Each number is 200 + 20 x the weight over its row's rms, rounded and kept within 0 to 999. Layers, rows and columns count from 0. The size before them is the row's rms in percent of the matrix's.

# layer 4 attention output (transposed), 192x192, rms 0.0607, rows 27-31,59-63, columns 0-95
098,180,202,200,199,203,194,198,224,209,214,202,217,204,200,222,177,190,205,200,187,194,173,202,171,206,220,198,241,192,184,164,203,223,186,176,216,243,188,185,214,194,186,197,222,217,185,189,201,196,192,201,209,224,178,209,190,176,179,229,186,200,183,194,194,199,233,216,191,186,216,169,213,197,227,208,197,187,204,217,201,165,185,211,153,189,183,172,165,227,151,168,228,232,212,206,173
100,223,190,236,180,213,176,200,199,197,171,186,190,207,195,200,205,210,211,208,258,186,218,218,193,231,224,183,173,218,182,160,188,210,219,187,183,212,215,177,177,215,205,217,207,160,189,187,186,185,203,205,195,190,192,183,215,199,194,175,186,202,174,172,206,208,145,206,206,203,183,210,188,202,148,188,219,209,184,183,166,222,237,205,223,190,183,184,198,204,201,177,180,228,204,208,206
095,188,198,260,210,220,215,202,202,197,186,234,202,219,191,190,201,207,216,197,203,251,200,176,249,189,187,195,221,206,218,171,190,185,240,213,189,210,225,199,193,205,178,200,215,246,204,207,164,176,197,215,191,187,217,245,192,208,207,169,183,199,206,186,222,206,215,170,176,213,188,185,184,198,192,191,211,184,184,141,153,222,179,246,171,222,213,194,168,202,217,186,171,203,216,207,243
095,209,161,208,161,192,225,161,219,209,180,206,184,190,181,194,227,201,227,194,223,193,190,178,218,212,191,213,196,255,198,201,230,189,191,223,178,149,205,184,202,205,197,195,174,182,223,244,177,194,187,224,190,199,202,207,204,215,190,210,187,223,210,218,182,209,223,191,205,237,211,214,233,204,189,154,208,215,206,172,189,192,197,205,159,208,208,193,236,191,217,200,195,240,174,194,213
105,182,197,186,193,242,191,186,233,178,229,215,206,200,195,220,204,192,199,203,184,216,183,207,208,176,206,180,213,216,203,184,201,201,182,199,181,227,195,240,249,184,204,178,214,240,183,212,222,186,195,214,231,227,201,207,188,195,163,205,203,182,197,211,189,180,222,204,193,181,201,168,204,176,224,216,196,209,213,231,171,187,193,191,189,220,200,196,157,203,167,210,206,206,217,199,169
093,206,181,228,182,194,224,180,252,196,177,189,218,222,204,209,187,215,199,207,222,211,212,193,172,192,203,194,218,185,203,178,202,222,205,193,213,194,221,183,190,200,237,226,162,178,214,189,208,203,175,190,186,231,195,180,189,202,165,219,167,191,199,202,185,166,202,208,194,150,249,213,212,183,181,207,204,201,192,186,182,177,187,196,226,219,212,169,204,217,191,203,224,239,199,204,199
097,226,203,208,198,195,165,208,205,203,194,214,169,226,178,227,224,194,218,203,213,204,210,214,195,234,214,193,198,221,191,183,202,194,188,204,182,227,190,203,162,219,190,224,211,130,201,172,191,184,201,224,197,197,231,204,203,228,166,205,177,195,166,203,204,199,161,198,229,203,162,190,169,197,154,173,211,209,188,179,222,221,228,188,182,170,183,195,210,200,194,192,197,223,204,209,194
097,198,206,235,211,199,174,197,204,184,169,211,167,205,206,191,212,220,213,211,209,218,203,123,234,208,199,182,181,205,211,208,185,198,194,219,186,209,205,211,162,214,203,206,196,176,197,221,191,176,205,197,173,201,228,224,205,213,223,210,193,178,191,190,209,201,211,192,209,188,191,191,175,201,187,158,171,188,214,219,201,186,182,224,187,218,240,219,206,218,220,182,187,224,196,172,194
102,196,154,210,189,192,181,190,217,185,195,233,225,210,226,199,210,246,216,211,210,173,210,172,217,193,208,191,183,234,211,179,215,233,197,214,155,179,183,208,174,207,193,230,163,187,229,214,201,194,205,218,185,178,203,220,218,206,171,202,195,222,196,218,195,181,183,191,205,228,172,196,221,192,189,195,194,205,189,189,192,193,172,223,196,233,221,172,227,197,221,201,176,241,203,192,208
100,203,176,200,206,254,176,207,216,176,227,182,213,152,193,192,170,196,178,208,193,217,212,217,201,203,220,187,225,194,202,190,212,206,179,200,158,218,205,210,231,208,211,186,179,226,199,224,198,210,179,193,209,251,193,176,183,193,157,152,202,183,191,195,193,195,204,207,166,181,209,184,205,207,193,191,235,208,205,205,202,208,214,206,212,207,244,191,183,191,206,218,168,204,207,199,194
# layer 4 attention value, 96x192, rms 0.0434, rows 28-31, columns 0-95
103,198,183,236,209,184,178,197,207,200,169,183,200,165,218,184,166,197,204,228,192,204,219,199,197,199,204,184,227,181,232,208,213,205,219,224,207,150,229,202,203,230,220,197,196,184,222,254,210,204,180,205,207,184,191,189,219,190,223,211,211,226,216,206,236,198,180,185,203,203,207,195,189,171,224,200,172,148,238,219,209,193,180,184,179,187,184,238,231,194,221,213,221,191,199,174,196
095,194,187,149,188,191,185,211,191,220,189,193,245,190,217,198,193,201,216,197,216,230,200,230,221,199,193,202,201,196,223,169,184,223,176,190,201,204,210,223,190,212,168,215,212,205,171,238,221,202,205,236,204,212,232,204,245,241,196,188,201,200,213,188,211,225,198,191,210,179,232,209,216,220,179,197,184,220,199,213,197,194,182,204,233,187,180,215,168,193,186,214,203,186,179,194,196
101,205,226,222,193,203,183,201,208,189,176,188,217,225,196,201,185,184,214,195,245,194,196,218,157,193,224,210,183,196,231,201,182,199,157,231,224,234,192,168,209,179,183,167,261,214,212,195,205,211,220,222,191,216,244,186,199,227,199,187,210,173,156,185,165,214,197,196,192,207,198,207,189,197,201,208,191,213,197,198,197,193,182,170,225,155,191,221,191,213,209,201,218,172,235,176,167
100,178,221,195,224,199,181,202,170,142,229,221,151,207,219,227,219,209,208,195,193,223,160,178,209,197,203,180,196,191,181,186,218,210,226,193,171,180,196,176,187,174,161,169,223,192,195,158,199,188,215,206,164,231,199,218,158,200,192,191,228,178,199,203,179,206,204,215,194,184,189,195,249,255,219,209,223,204,186,220,217,210,191,208,214,230,210,177,190,211,207,220,167,158,182,186,209
# layer 4 attention query, 192x192, rms 0.0442, rows 64-83,96-115, columns 0-95
089,224,204,189,179,185,174,200,215,221,204,188,196,231,190,207,173,188,200,183,246,185,176,198,215,201,208,210,238,181,195,212,239,188,200,226,196,216,146,227,219,191,192,195,176,189,218,180,244,168,215,192,179,197,159,204,201,230,205,202,223,208,217,226,175,180,179,226,229,208,175,224,195,180,182,201,220,177,184,219,207,187,162,210,181,207,236,198,207,209,225,198,201,185,217,173,187
089,160,201,237,180,209,174,196,198,211,193,193,213,206,181,199,224,199,217,216,205,221,199,173,190,220,229,235,179,206,173,173,200,201,169,186,226,192,212,206,199,183,161,196,220,191,226,229,234,221,224,206,181,221,181,198,195,215,172,141,207,235,211,213,226,219,205,207,188,168,192,166,230,182,182,213,192,188,189,190,194,197,180,205,181,179,197,215,182,212,193,201,218,202,232,182,201
094,257,174,189,193,221,188,174,215,205,204,182,194,202,201,196,194,184,229,189,211,201,208,177,189,249,223,210,208,210,203,191,221,213,197,191,191,219,223,213,186,180,168,191,216,217,200,198,222,198,205,183,181,194,151,180,194,201,200,175,213,197,216,165,212,210,165,182,244,172,187,203,223,192,184,228,222,176,196,177,214,170,205,187,168,214,216,196,181,229,211,198,206,198,228,179,180
099,205,228,197,215,193,187,182,209,182,196,177,221,207,191,191,160,181,170,185,175,188,224,209,190,225,207,230,190,169,186,229,229,191,184,219,192,164,204,196,206,193,178,188,182,184,240,186,232,194,175,196,199,217,220,246,194,194,180,175,206,176,214,177,223,221,174,213,235,195,204,201,184,167,196,206,209,222,198,202,216,188,169,165,209,193,221,222,209,197,172,204,171,182,216,192,198
108,166,204,208,208,185,222,207,192,178,194,215,210,194,177,249,248,251,197,194,187,208,181,205,179,154,165,188,179,195,215,217,200,190,202,202,237,180,213,200,186,222,211,177,186,210,189,202,166,201,224,205,227,217,192,198,169,190,228,187,172,190,203,240,202,204,234,189,174,221,238,183,224,214,174,193,192,224,202,242,192,223,205,211,212,193,169,197,224,170,225,188,211,189,192,224,216
097,157,207,233,217,177,241,190,183,203,194,228,200,215,192,254,230,237,188,209,187,210,186,211,210,165,162,169,170,208,228,209,198,194,193,184,227,191,200,185,182,188,202,183,214,221,189,193,208,196,234,205,225,221,185,176,188,201,199,169,182,178,204,238,210,192,232,202,177,203,231,207,206,223,186,203,172,220,198,253,218,240,197,213,206,190,181,200,215,160,216,187,206,206,187,219,202
092,183,180,212,184,185,217,182,177,184,205,203,170,200,183,240,253,224,237,226,206,211,194,194,204,169,196,161,196,203,246,174,186,204,223,201,187,204,210,214,201,188,210,198,208,219,167,219,167,186,234,214,242,184,203,185,200,184,234,209,173,213,216,235,211,175,236,205,163,187,217,200,204,201,221,212,212,211,221,209,190,231,257,214,195,193,207,177,198,181,198,205,220,209,185,210,225
064,220,210,177,148,197,174,211,161,171,195,148,185,183,200,183,227,220,204,197,243,194,212,190,184,186,220,206,210,191,197,186,194,185,219,211,170,210,237,182,177,203,195,189,192,186,174,186,197,178,235,190,202,177,204,202,213,212,242,186,198,223,177,211,193,190,208,210,189,183,171,217,200,200,218,150,243,192,207,225,208,232,199,203,218,175,178,157,205,243,179,216,225,179,162,201,213
093,191,180,207,210,219,236,186,196,214,187,187,191,211,189,199,229,223,190,182,192,225,188,217,231,186,190,191,164,186,239,199,221,215,199,175,223,190,192,212,186,197,205,203,228,225,186,201,195,210,226,232,244,220,169,193,194,191,176,196,164,182,194,217,195,198,226,203,161,227,199,200,206,212,186,174,187,194,198,220,196,250,211,229,183,186,193,183,191,162,208,182,202,207,178,229,190
074,209,186,192,214,200,202,193,186,204,241,206,194,194,207,189,197,192,224,216,213,209,182,192,191,188,203,168,226,224,182,189,183,144,225,196,201,188,237,185,195,226,174,218,192,200,183,184,174,186,205,196,178,174,256,226,227,192,227,227,221,224,175,194,220,205,178,203,206,180,170,213,179,192,205,176,189,199,195,217,199,165,175,188,211,197,169,214,210,243,197,230,226,191,175,199,194
080,225,198,208,239,216,208,187,172,224,209,205,207,201,196,207,215,204,186,207,194,218,163,226,165,189,214,182,199,199,182,200,182,182,204,189,256,195,198,219,166,180,183,198,207,233,182,195,190,208,187,225,206,214,163,174,185,194,188,212,206,223,193,202,203,239,217,198,188,225,212,194,179,162,186,196,217,220,200,230,180,172,179,215,168,160,215,207,207,204,180,205,174,195,216,213,190
076,221,206,220,176,179,165,211,189,203,214,191,193,185,210,188,217,215,218,210,223,216,237,163,206,210,219,199,200,217,201,207,231,219,187,210,220,182,196,182,230,206,189,218,193,202,191,203,220,177,235,175,197,176,198,183,184,228,227,200,193,197,260,235,215,208,206,191,196,159,179,208,237,216,203,183,225,184,206,159,204,232,177,233,214,223,168,176,216,208,178,180,226,214,194,187,196
082,220,180,197,197,174,201,190,200,212,214,211,203,226,212,192,200,198,227,242,195,204,189,195,208,186,201,209,243,226,225,193,219,198,233,187,168,174,211,212,227,216,198,207,195,195,206,198,170,179,204,170,190,208,273,193,193,185,230,220,199,243,193,204,220,224,203,202,217,181,186,218,179,175,221,203,169,218,207,202,198,183,212,203,180,201,204,202,211,203,193,230,232,196,171,164,190
083,204,203,219,193,182,187,224,200,229,169,214,208,235,229,206,212,204,179,195,208,185,165,213,211,237,180,193,203,186,213,158,192,204,128,221,182,219,214,168,224,187,227,211,198,156,187,220,174,179,203,165,219,206,221,176,181,204,205,166,201,209,181,185,220,213,207,211,228,207,214,201,168,224,214,178,214,198,204,207,232,229,183,183,197,175,241,193,161,224,190,187,231,185,182,183,209
083,203,199,233,194,172,199,227,219,245,205,227,236,200,214,201,212,199,186,191,178,221,188,188,209,203,184,234,215,183,222,207,211,220,161,196,214,193,158,219,238,191,210,186,183,185,212,208,182,190,189,186,185,206,222,183,187,196,216,199,191,226,218,223,189,196,202,192,210,205,206,192,184,178,215,242,214,227,183,147,190,198,237,233,165,206,230,192,197,169,186,198,207,181,232,185,202
086,215,198,190,180,220,195,228,196,212,196,200,210,206,220,209,215,227,252,230,216,184,205,230,215,228,220,189,208,184,179,190,224,207,194,185,184,193,183,202,241,179,181,216,183,226,180,178,190,191,193,212,180,236,267,214,233,203,208,251,190,235,192,201,189,231,187,208,192,173,183,202,237,185,217,196,165,193,207,195,176,157,205,184,193,175,185,193,202,189,180,225,228,216,179,188,195
089,201,176,197,174,224,210,184,222,167,223,193,233,184,192,205,193,216,175,213,207,231,229,226,194,189,198,253,224,170,186,189,215,185,174,160,229,220,176,238,213,196,208,210,166,208,203,211,181,200,191,220,215,240,209,182,196,226,207,206,184,187,182,196,196,220,217,212,168,208,179,187,241,184,203,156,189,217,187,168,198,198,195,225,206,199,194,192,196,206,195,185,170,245,215,193,239
088,166,192,176,215,189,237,204,205,174,182,222,176,194,197,212,211,220,213,201,201,209,188,206,240,163,189,211,188,191,221,175,183,187,209,212,201,211,206,185,232,219,212,207,189,219,195,207,164,206,183,178,228,206,199,190,196,188,194,249,191,203,227,211,157,170,238,215,166,187,225,173,204,193,221,228,179,218,194,205,215,194,227,204,163,211,202,206,224,153,194,170,192,166,202,208,202
093,187,194,210,215,179,235,199,218,192,184,186,219,196,185,212,210,191,178,202,186,223,155,179,203,171,198,197,214,231,167,205,171,177,228,194,208,177,231,226,215,229,183,200,206,212,155,195,199,207,212,201,206,193,146,186,160,219,228,202,168,245,211,222,186,147,241,205,178,235,201,196,238,186,170,216,198,211,188,202,176,217,234,222,215,178,189,188,213,209,208,180,212,168,182,212,212
097,246,173,181,187,233,195,198,210,225,211,212,190,180,198,170,174,176,209,188,199,200,207,202,216,235,223,203,197,219,216,188,202,207,200,199,179,222,172,218,217,187,193,208,220,181,225,205,215,200,207,177,217,184,212,165,227,179,186,220,225,187,204,178,185,188,161,207,214,173,164,212,178,190,231,193,218,180,196,154,215,171,176,177,180,180,240,192,186,238,180,199,175,220,210,172,190
076,179,232,198,177,216,196,162,196,209,215,213,194,216,189,211,191,199,194,183,196,195,197,192,200,208,170,234,196,253,198,206,202,211,188,173,201,181,209,190,199,213,192,242,185,196,234,206,195,206,203,188,194,189,216,194,169,230,217,217,198,204,207,209,201,223,171,177,188,190,206,160,181,186,195,221,182,208,217,224,200,219,196,221,199,209,193,197,236,174,214,183,215,193,186,210,191
077,192,185,215,206,212,173,147,174,231,206,222,213,199,201,209,210,216,211,197,190,179,229,224,197,223,235,209,203,195,169,241,222,184,164,162,177,216,190,224,180,188,222,191,157,163,223,232,224,206,194,186,183,211,162,223,168,226,226,183,212,202,196,189,195,194,189,207,224,196,165,174,195,200,206,205,189,191,237,194,206,223,212,204,169,213,223,207,182,191,179,219,214,187,190,191,224
075,209,222,217,207,210,178,170,186,166,237,215,189,210,239,207,183,201,196,195,179,187,202,202,192,213,235,200,230,225,167,213,236,208,179,212,206,168,196,185,197,191,202,220,225,162,204,227,213,191,198,177,188,187,193,221,205,221,195,192,216,222,217,212,197,205,208,200,218,187,175,162,204,188,181,210,208,168,206,170,164,221,203,159,180,214,210,202,189,188,187,206,183,156,196,195,202
074,214,195,250,162,174,218,208,185,227,197,199,167,170,181,187,181,195,198,210,217,188,212,196,208,177,186,177,160,173,208,220,186,204,187,171,187,221,216,213,228,171,172,196,165,202,212,195,225,212,216,201,238,216,176,191,170,182,197,221,221,200,190,183,185,173,199,194,207,199,181,229,165,193,246,188,192,223,200,174,183,213,197,172,184,198,212,197,200,217,163,234,205,236,233,187,220
100,167,210,168,181,195,189,180,212,170,182,190,196,225,212,215,214,215,218,213,200,194,214,205,200,182,167,187,179,180,243,207,194,196,217,227,220,205,209,186,193,218,199,197,234,215,208,172,176,190,184,196,170,188,194,217,193,204,189,221,222,220,227,213,192,221,185,185,192,246,227,218,197,206,167,173,178,197,187,238,202,190,200,215,242,179,177,224,225,184,235,190,213,200,176,202,190
076,181,216,203,210,216,210,187,193,195,175,207,212,228,214,238,186,210,205,207,174,214,217,206,204,169,188,179,179,190,229,236,189,162,190,205,219,220,213,227,192,179,206,241,192,194,226,154,181,199,229,206,185,186,154,211,197,211,159,211,218,205,181,200,219,238,165,158,197,204,209,203,202,205,186,213,190,218,156,235,223,188,185,176,212,189,182,220,225,190,247,180,179,216,216,227,188
093,175,210,202,204,200,193,225,187,227,231,203,181,190,193,190,232,197,230,213,227,158,191,181,185,219,195,217,205,215,240,174,184,225,215,182,168,174,179,161,172,172,209,208,232,216,167,219,196,192,221,200,217,163,258,206,196,192,198,226,184,184,192,219,167,202,182,233,176,190,200,206,194,185,214,208,218,211,207,216,195,205,202,216,186,261,180,179,176,176,166,225,208,180,200,178,190
102,200,231,198,204,212,195,241,171,202,200,196,204,221,203,163,204,179,182,229,195,188,175,220,181,218,193,205,192,186,215,163,164,222,222,187,162,195,199,167,181,187,194,169,216,207,154,210,197,204,176,198,182,198,250,209,193,211,200,197,180,190,196,185,165,176,174,230,203,191,204,207,200,177,210,172,209,229,224,187,215,221,198,238,161,222,189,184,181,192,177,226,225,165,186,216,213
089,178,183,177,216,162,216,232,196,221,185,206,215,198,200,224,214,209,218,190,159,186,214,187,213,220,215,210,216,213,220,211,232,194,205,258,186,197,204,194,186,192,217,213,208,253,173,178,215,172,222,152,178,169,181,211,187,193,206,220,216,205,182,188,198,204,185,228,200,188,196,198,186,231,190,163,192,190,197,221,214,181,178,240,205,180,194,185,217,188,204,159,168,225,226,186,219
096,198,188,194,171,200,215,190,192,192,201,198,228,207,204,178,209,180,202,248,213,199,211,190,197,191,188,181,183,169,220,214,178,187,183,196,198,206,214,194,201,197,179,195,193,183,195,162,166,220,181,225,199,263,208,164,175,183,211,202,203,182,181,184,199,209,186,192,229,214,214,203,191,182,247,173,173,192,217,191,227,199,226,187,208,188,186,228,225,226,234,207,210,183,210,244,218
083,183,199,204,194,145,235,176,206,189,180,202,200,185,175,217,196,198,176,223,221,186,233,154,203,198,223,183,217,187,251,219,211,164,185,223,207,178,188,201,197,196,219,187,184,221,194,194,201,207,223,181,197,198,160,175,202,246,203,191,200,196,189,212,215,217,193,217,213,214,195,174,212,199,213,185,195,184,191,195,173,163,188,205,188,189,183,210,208,217,235,179,214,203,212,190,237
088,196,224,195,198,196,173,240,168,213,200,180,210,187,212,158,204,210,208,189,204,191,218,229,186,222,201,208,204,171,171,202,172,219,193,214,150,208,203,176,178,179,181,205,241,170,174,204,189,192,178,197,238,178,249,220,207,200,216,188,199,171,205,187,206,198,194,197,210,222,191,227,174,165,221,179,203,222,218,175,239,216,201,227,192,219,228,198,200,197,209,241,226,190,183,189,208
089,200,203,211,198,174,224,204,197,205,206,202,211,216,221,208,207,215,207,217,183,204,178,210,204,172,175,184,169,159,178,205,182,189,200,191,192,197,203,209,211,228,184,169,199,188,191,189,162,210,201,191,233,231,228,199,169,169,191,215,189,187,189,187,202,189,218,201,210,205,201,201,191,211,234,181,161,216,253,192,237,208,234,194,207,202,218,206,212,183,228,195,210,192,201,228,209
100,168,193,185,220,187,231,245,204,177,187,224,202,212,253,244,213,202,229,186,161,208,164,182,219,191,213,217,214,166,192,197,185,206,217,208,212,194,202,205,200,202,191,188,219,198,176,218,187,214,210,228,200,200,222,210,213,182,195,195,178,185,235,231,196,198,250,205,191,217,189,219,218,232,202,178,193,212,201,227,193,230,187,226,200,224,210,188,197,148,204,191,188,192,200,187,180
090,221,190,237,186,233,213,180,214,189,179,197,196,204,197,225,163,231,195,172,211,211,212,207,193,208,206,219,178,189,152,184,225,198,200,185,255,209,171,234,222,223,229,168,183,188,214,225,221,221,219,211,180,209,167,202,205,226,187,192,165,176,237,232,182,204,213,184,203,190,211,207,214,213,182,225,211,194,214,201,196,207,189,213,193,208,217,215,203,173,203,204,212,202,198,173,174
088,200,189,196,233,174,214,207,210,203,204,178,187,195,156,211,219,241,223,196,217,224,197,188,161,191,194,194,178,171,221,224,199,150,198,197,224,191,194,195,179,189,169,193,206,199,189,192,165,224,176,238,239,209,208,199,200,185,194,213,163,158,217,215,197,212,228,200,215,185,200,215,185,217,227,225,186,206,207,173,208,199,228,182,207,195,197,206,212,156,222,199,179,198,247,216,179
098,201,198,239,172,217,176,208,201,267,237,213,195,197,168,155,199,222,196,207,211,217,238,190,170,189,215,175,186,226,205,193,182,167,207,173,193,217,170,205,198,207,223,161,236,211,179,229,171,203,214,224,204,191,216,233,218,234,216,163,208,159,202,172,205,205,184,211,226,194,195,210,182,215,220,228,185,197,184,189,213,179,193,241,191,189,196,207,187,225,217,178,228,186,236,189,193
079,157,201,194,230,178,240,199,213,188,177,218,207,237,219,213,213,185,182,211,212,211,192,184,248,216,197,233,200,204,229,228,197,203,192,204,232,222,216,166,182,205,196,227,225,204,221,180,187,176,224,189,235,194,221,167,222,186,169,258,157,169,217,199,190,228,228,205,200,199,207,199,212,194,190,222,202,203,174,191,218,204,216,141,219,181,175,193,210,173,223,187,195,188,190,204,169
068,185,197,174,214,199,195,198,187,188,176,174,217,221,191,227,240,201,185,219,188,177,199,180,208,221,199,216,231,209,216,209,197,179,206,220,201,206,226,197,202,218,179,223,204,218,184,173,199,186,204,197,193,179,224,228,233,170,204,174,160,209,195,212,218,216,177,204,185,175,222,215,184,183,191,217,214,186,162,219,254,189,208,200,229,219,186,191,193,198,242,182,192,210,178,186,203
076,210,187,211,184,196,175,168,193,220,222,208,194,189,195,227,190,203,201,194,204,201,197,213,173,229,226,213,204,215,187,215,211,223,171,176,203,210,226,188,212,196,200,202,177,181,213,221,202,200,207,199,170,198,199,181,204,253,195,186,194,212,214,200,208,193,188,198,222,159,150,149,198,204,219,216,203,177,196,164,180,197,208,157,173,234,225,197,176,215,137,195,207,195,203,176,221
# layer 4 attention key, 96x192, rms 0.0431, rows 32-50, columns 0-95
078,213,210,202,196,211,190,211,185,185,209,191,186,230,200,218,220,240,223,210,177,173,224,238,211,165,176,184,198,217,209,195,185,187,203,180,211,179,184,181,205,191,195,185,253,168,190,200,221,195,200,223,193,228,204,196,203,194,225,212,172,191,240,232,235,196,211,201,211,174,202,188,197,204,203,206,211,166,187,218,216,178,225,195,200,198,194,196,206,194,219,203,197,189,200,192,182
083,192,223,163,200,215,211,207,230,208,168,189,201,193,229,191,150,171,166,196,205,210,203,221,211,230,229,223,196,188,199,201,203,202,200,215,217,215,205,206,208,209,242,172,180,190,213,207,165,212,191,170,206,193,195,221,178,221,193,230,202,194,153,168,207,206,199,169,203,199,200,177,183,177,200,220,191,201,194,212,225,159,199,203,210,192,205,211,208,226,188,213,166,179,187,197,214
092,210,221,184,216,216,244,173,202,220,213,209,234,201,237,188,158,176,159,160,178,195,193,226,198,238,182,212,172,174,205,221,196,222,178,209,221,211,163,193,223,208,248,189,164,198,208,220,203,208,192,200,204,201,233,225,197,185,164,230,215,196,185,191,216,234,183,164,214,197,193,200,174,196,196,207,191,197,190,189,226,173,183,219,204,209,213,220,195,235,189,222,182,186,163,215,202
092,233,186,168,224,216,194,175,181,258,172,214,171,204,231,163,170,212,180,199,176,202,201,184,195,236,185,178,208,187,210,230,205,196,172,203,179,232,204,201,199,175,217,192,179,177,198,205,190,186,189,212,221,181,194,162,192,169,215,230,212,176,157,166,210,196,180,190,197,182,202,195,199,227,191,192,239,196,210,178,213,204,187,227,201,187,203,185,176,246,206,205,212,210,192,208,202
083,183,205,193,213,188,178,217,190,210,198,202,165,215,163,233,229,234,239,210,222,197,168,164,180,142,205,174,190,225,221,168,191,191,211,191,175,207,233,189,171,188,198,231,226,233,164,198,220,164,208,213,221,191,198,188,206,188,206,192,207,195,194,195,179,203,234,259,171,186,217,178,197,167,192,207,225,200,198,213,177,237,212,207,190,198,160,175,200,176,215,175,230,200,217,198,187
064,211,217,183,221,163,206,183,204,206,171,206,180,210,159,259,205,211,205,223,218,206,165,164,197,170,202,183,231,219,222,198,184,197,201,164,203,197,218,219,194,209,205,238,202,248,174,219,218,180,201,208,225,209,222,192,224,179,214,247,179,202,185,166,226,228,204,243,182,175,201,195,211,198,169,192,226,211,206,239,185,198,198,206,208,225,186,190,192,195,208,190,214,218,170,203,192
123,176,225,201,199,173,216,224,198,170,217,195,192,207,183,236,234,221,214,191,230,196,159,175,178,143,214,183,210,214,211,156,203,220,210,214,211,206,201,197,179,194,214,217,219,241,179,196,218,168,234,184,221,181,197,206,215,200,200,200,205,212,194,182,179,210,231,250,175,185,218,169,216,169,200,213,217,180,180,236,192,228,204,191,212,214,171,169,183,194,191,195,194,181,219,184,188
085,188,212,185,196,192,213,234,231,219,211,200,227,219,242,203,212,227,191,168,205,200,161,169,181,171,219,193,252,195,216,186,205,227,204,217,226,227,157,206,187,184,180,198,177,219,179,194,204,205,221,204,221,188,181,208,213,208,206,219,211,219,184,176,181,211,250,195,174,209,198,185,224,175,189,225,211,175,191,214,194,174,198,207,225,194,189,167,195,194,220,195,196,200,199,187,208
080,189,204,217,206,189,208,192,242,186,173,190,163,200,168,266,243,179,210,188,189,198,199,195,201,162,220,180,209,213,207,200,190,198,184,194,194,181,233,201,162,213,203,206,187,271,194,212,215,202,209,197,186,180,209,214,184,223,188,232,169,217,238,168,208,237,174,221,209,193,205,179,208,199,160,232,221,220,191,215,204,204,199,233,206,213,205,198,198,205,229,180,201,198,202,220,189
079,203,163,167,207,218,203,224,186,196,187,223,177,210,219,174,203,229,236,247,216,205,193,204,176,215,188,182,201,204,210,186,205,167,240,217,165,181,162,215,218,187,179,183,212,166,212,168,184,228,195,185,183,210,184,176,198,215,239,196,184,190,208,183,180,176,172,200,212,213,203,209,228,229,243,195,182,209,205,185,171,185,207,154,192,198,208,209,212,197,186,185,231,224,166,177,207
078,186,180,221,179,210,188,212,188,221,157,208,176,186,210,198,188,220,221,230,196,240,201,190,198,192,217,164,170,188,172,205,211,174,236,216,181,179,203,210,196,187,189,209,196,200,197,209,187,204,209,157,184,199,202,214,216,199,224,206,230,209,206,169,200,210,178,206,225,185,207,164,204,198,225,204,198,188,235,176,190,153,136,193,155,205,196,191,194,231,216,183,213,179,183,195,207
079,218,216,216,225,188,236,186,218,222,169,196,218,191,211,206,238,247,217,179,187,206,169,183,192,237,209,208,250,208,184,210,179,238,216,224,218,199,201,185,193,199,186,189,188,208,197,209,237,189,218,206,202,193,172,230,207,221,195,208,205,226,198,206,210,195,235,188,191,156,209,201,208,200,200,196,232,210,189,201,220,189,196,211,221,192,220,181,188,212,199,224,190,173,204,217,208
084,201,181,199,200,218,192,218,197,209,220,235,170,182,198,201,200,195,215,209,176,172,218,197,193,186,163,177,235,200,188,217,194,209,213,205,182,208,178,194,207,190,166,147,205,185,205,181,209,192,187,196,190,192,194,202,157,207,194,211,177,152,201,191,185,191,179,223,175,225,200,182,218,238,201,179,202,217,163,181,178,212,185,163,208,184,178,217,201,228,214,189,243,251,166,199,217
092,204,201,204,180,224,197,181,191,192,206,189,211,156,205,203,247,172,176,174,152,188,194,220,243,196,180,190,186,180,201,193,206,234,170,223,187,214,189,195,210,188,204,171,198,206,198,202,184,212,216,208,227,182,234,218,130,204,183,243,200,195,204,187,193,217,221,180,170,229,180,175,205,191,194,197,197,187,199,219,219,237,184,208,214,185,196,166,177,183,203,194,193,198,177,182,216
084,204,195,224,195,209,152,194,176,211,187,197,224,190,216,200,173,201,179,207,234,208,206,231,209,219,195,163,200,189,178,184,236,232,207,170,216,172,213,186,205,180,214,182,224,182,199,207,173,199,191,194,212,199,210,227,191,211,222,198,211,172,198,213,209,218,167,231,199,194,230,228,178,242,199,177,217,184,207,180,192,207,185,212,176,228,191,195,187,223,198,211,192,244,213,170,234
088,223,164,211,200,234,188,219,199,193,214,205,196,186,146,200,157,242,242,196,229,217,234,214,218,201,189,205,215,194,221,203,229,206,217,181,228,185,216,189,214,196,166,206,235,190,196,206,215,184,222,211,181,191,202,228,219,195,179,226,199,172,229,236,212,214,161,214,196,178,187,190,227,228,227,184,188,199,182,175,195,204,195,201,250,209,198,218,197,177,204,203,199,243,199,188,207
097,195,214,200,213,200,163,176,189,209,173,219,210,200,231,177,177,181,210,234,164,174,184,180,187,205,185,199,206,213,208,192,196,230,199,201,188,216,203,168,198,205,236,206,182,191,201,209,198,175,170,174,200,221,204,198,211,199,171,193,242,215,174,161,202,203,189,188,213,211,202,207,179,182,195,230,211,206,196,216,219,187,183,217,162,196,225,214,203,201,178,228,217,139,202,205,183
074,213,201,228,163,185,247,196,226,160,221,202,249,188,213,226,182,201,167,173,202,200,196,204,199,194,210,204,182,181,175,216,189,187,182,207,216,185,189,227,223,161,176,216,177,185,199,190,222,210,200,218,225,208,198,195,173,218,169,171,205,209,230,222,169,227,202,181,184,219,227,192,251,188,222,203,180,182,154,205,205,230,204,211,261,218,166,184,178,220,205,203,182,209,190,199,212
073,191,191,201,172,208,206,217,189,177,212,199,238,181,195,230,203,187,219,203,187,197,205,191,198,168,233,199,205,198,193,183,182,144,226,224,216,184,222,191,204,189,177,249,212,213,199,171,177,197,223,195,214,202,198,205,244,202,188,169,220,248,178,200,211,212,182,195,194,186,187,204,223,210,207,222,180,205,184,207,198,200,192,188,215,197,197,220,222,215,196,190,185,214,205,195,218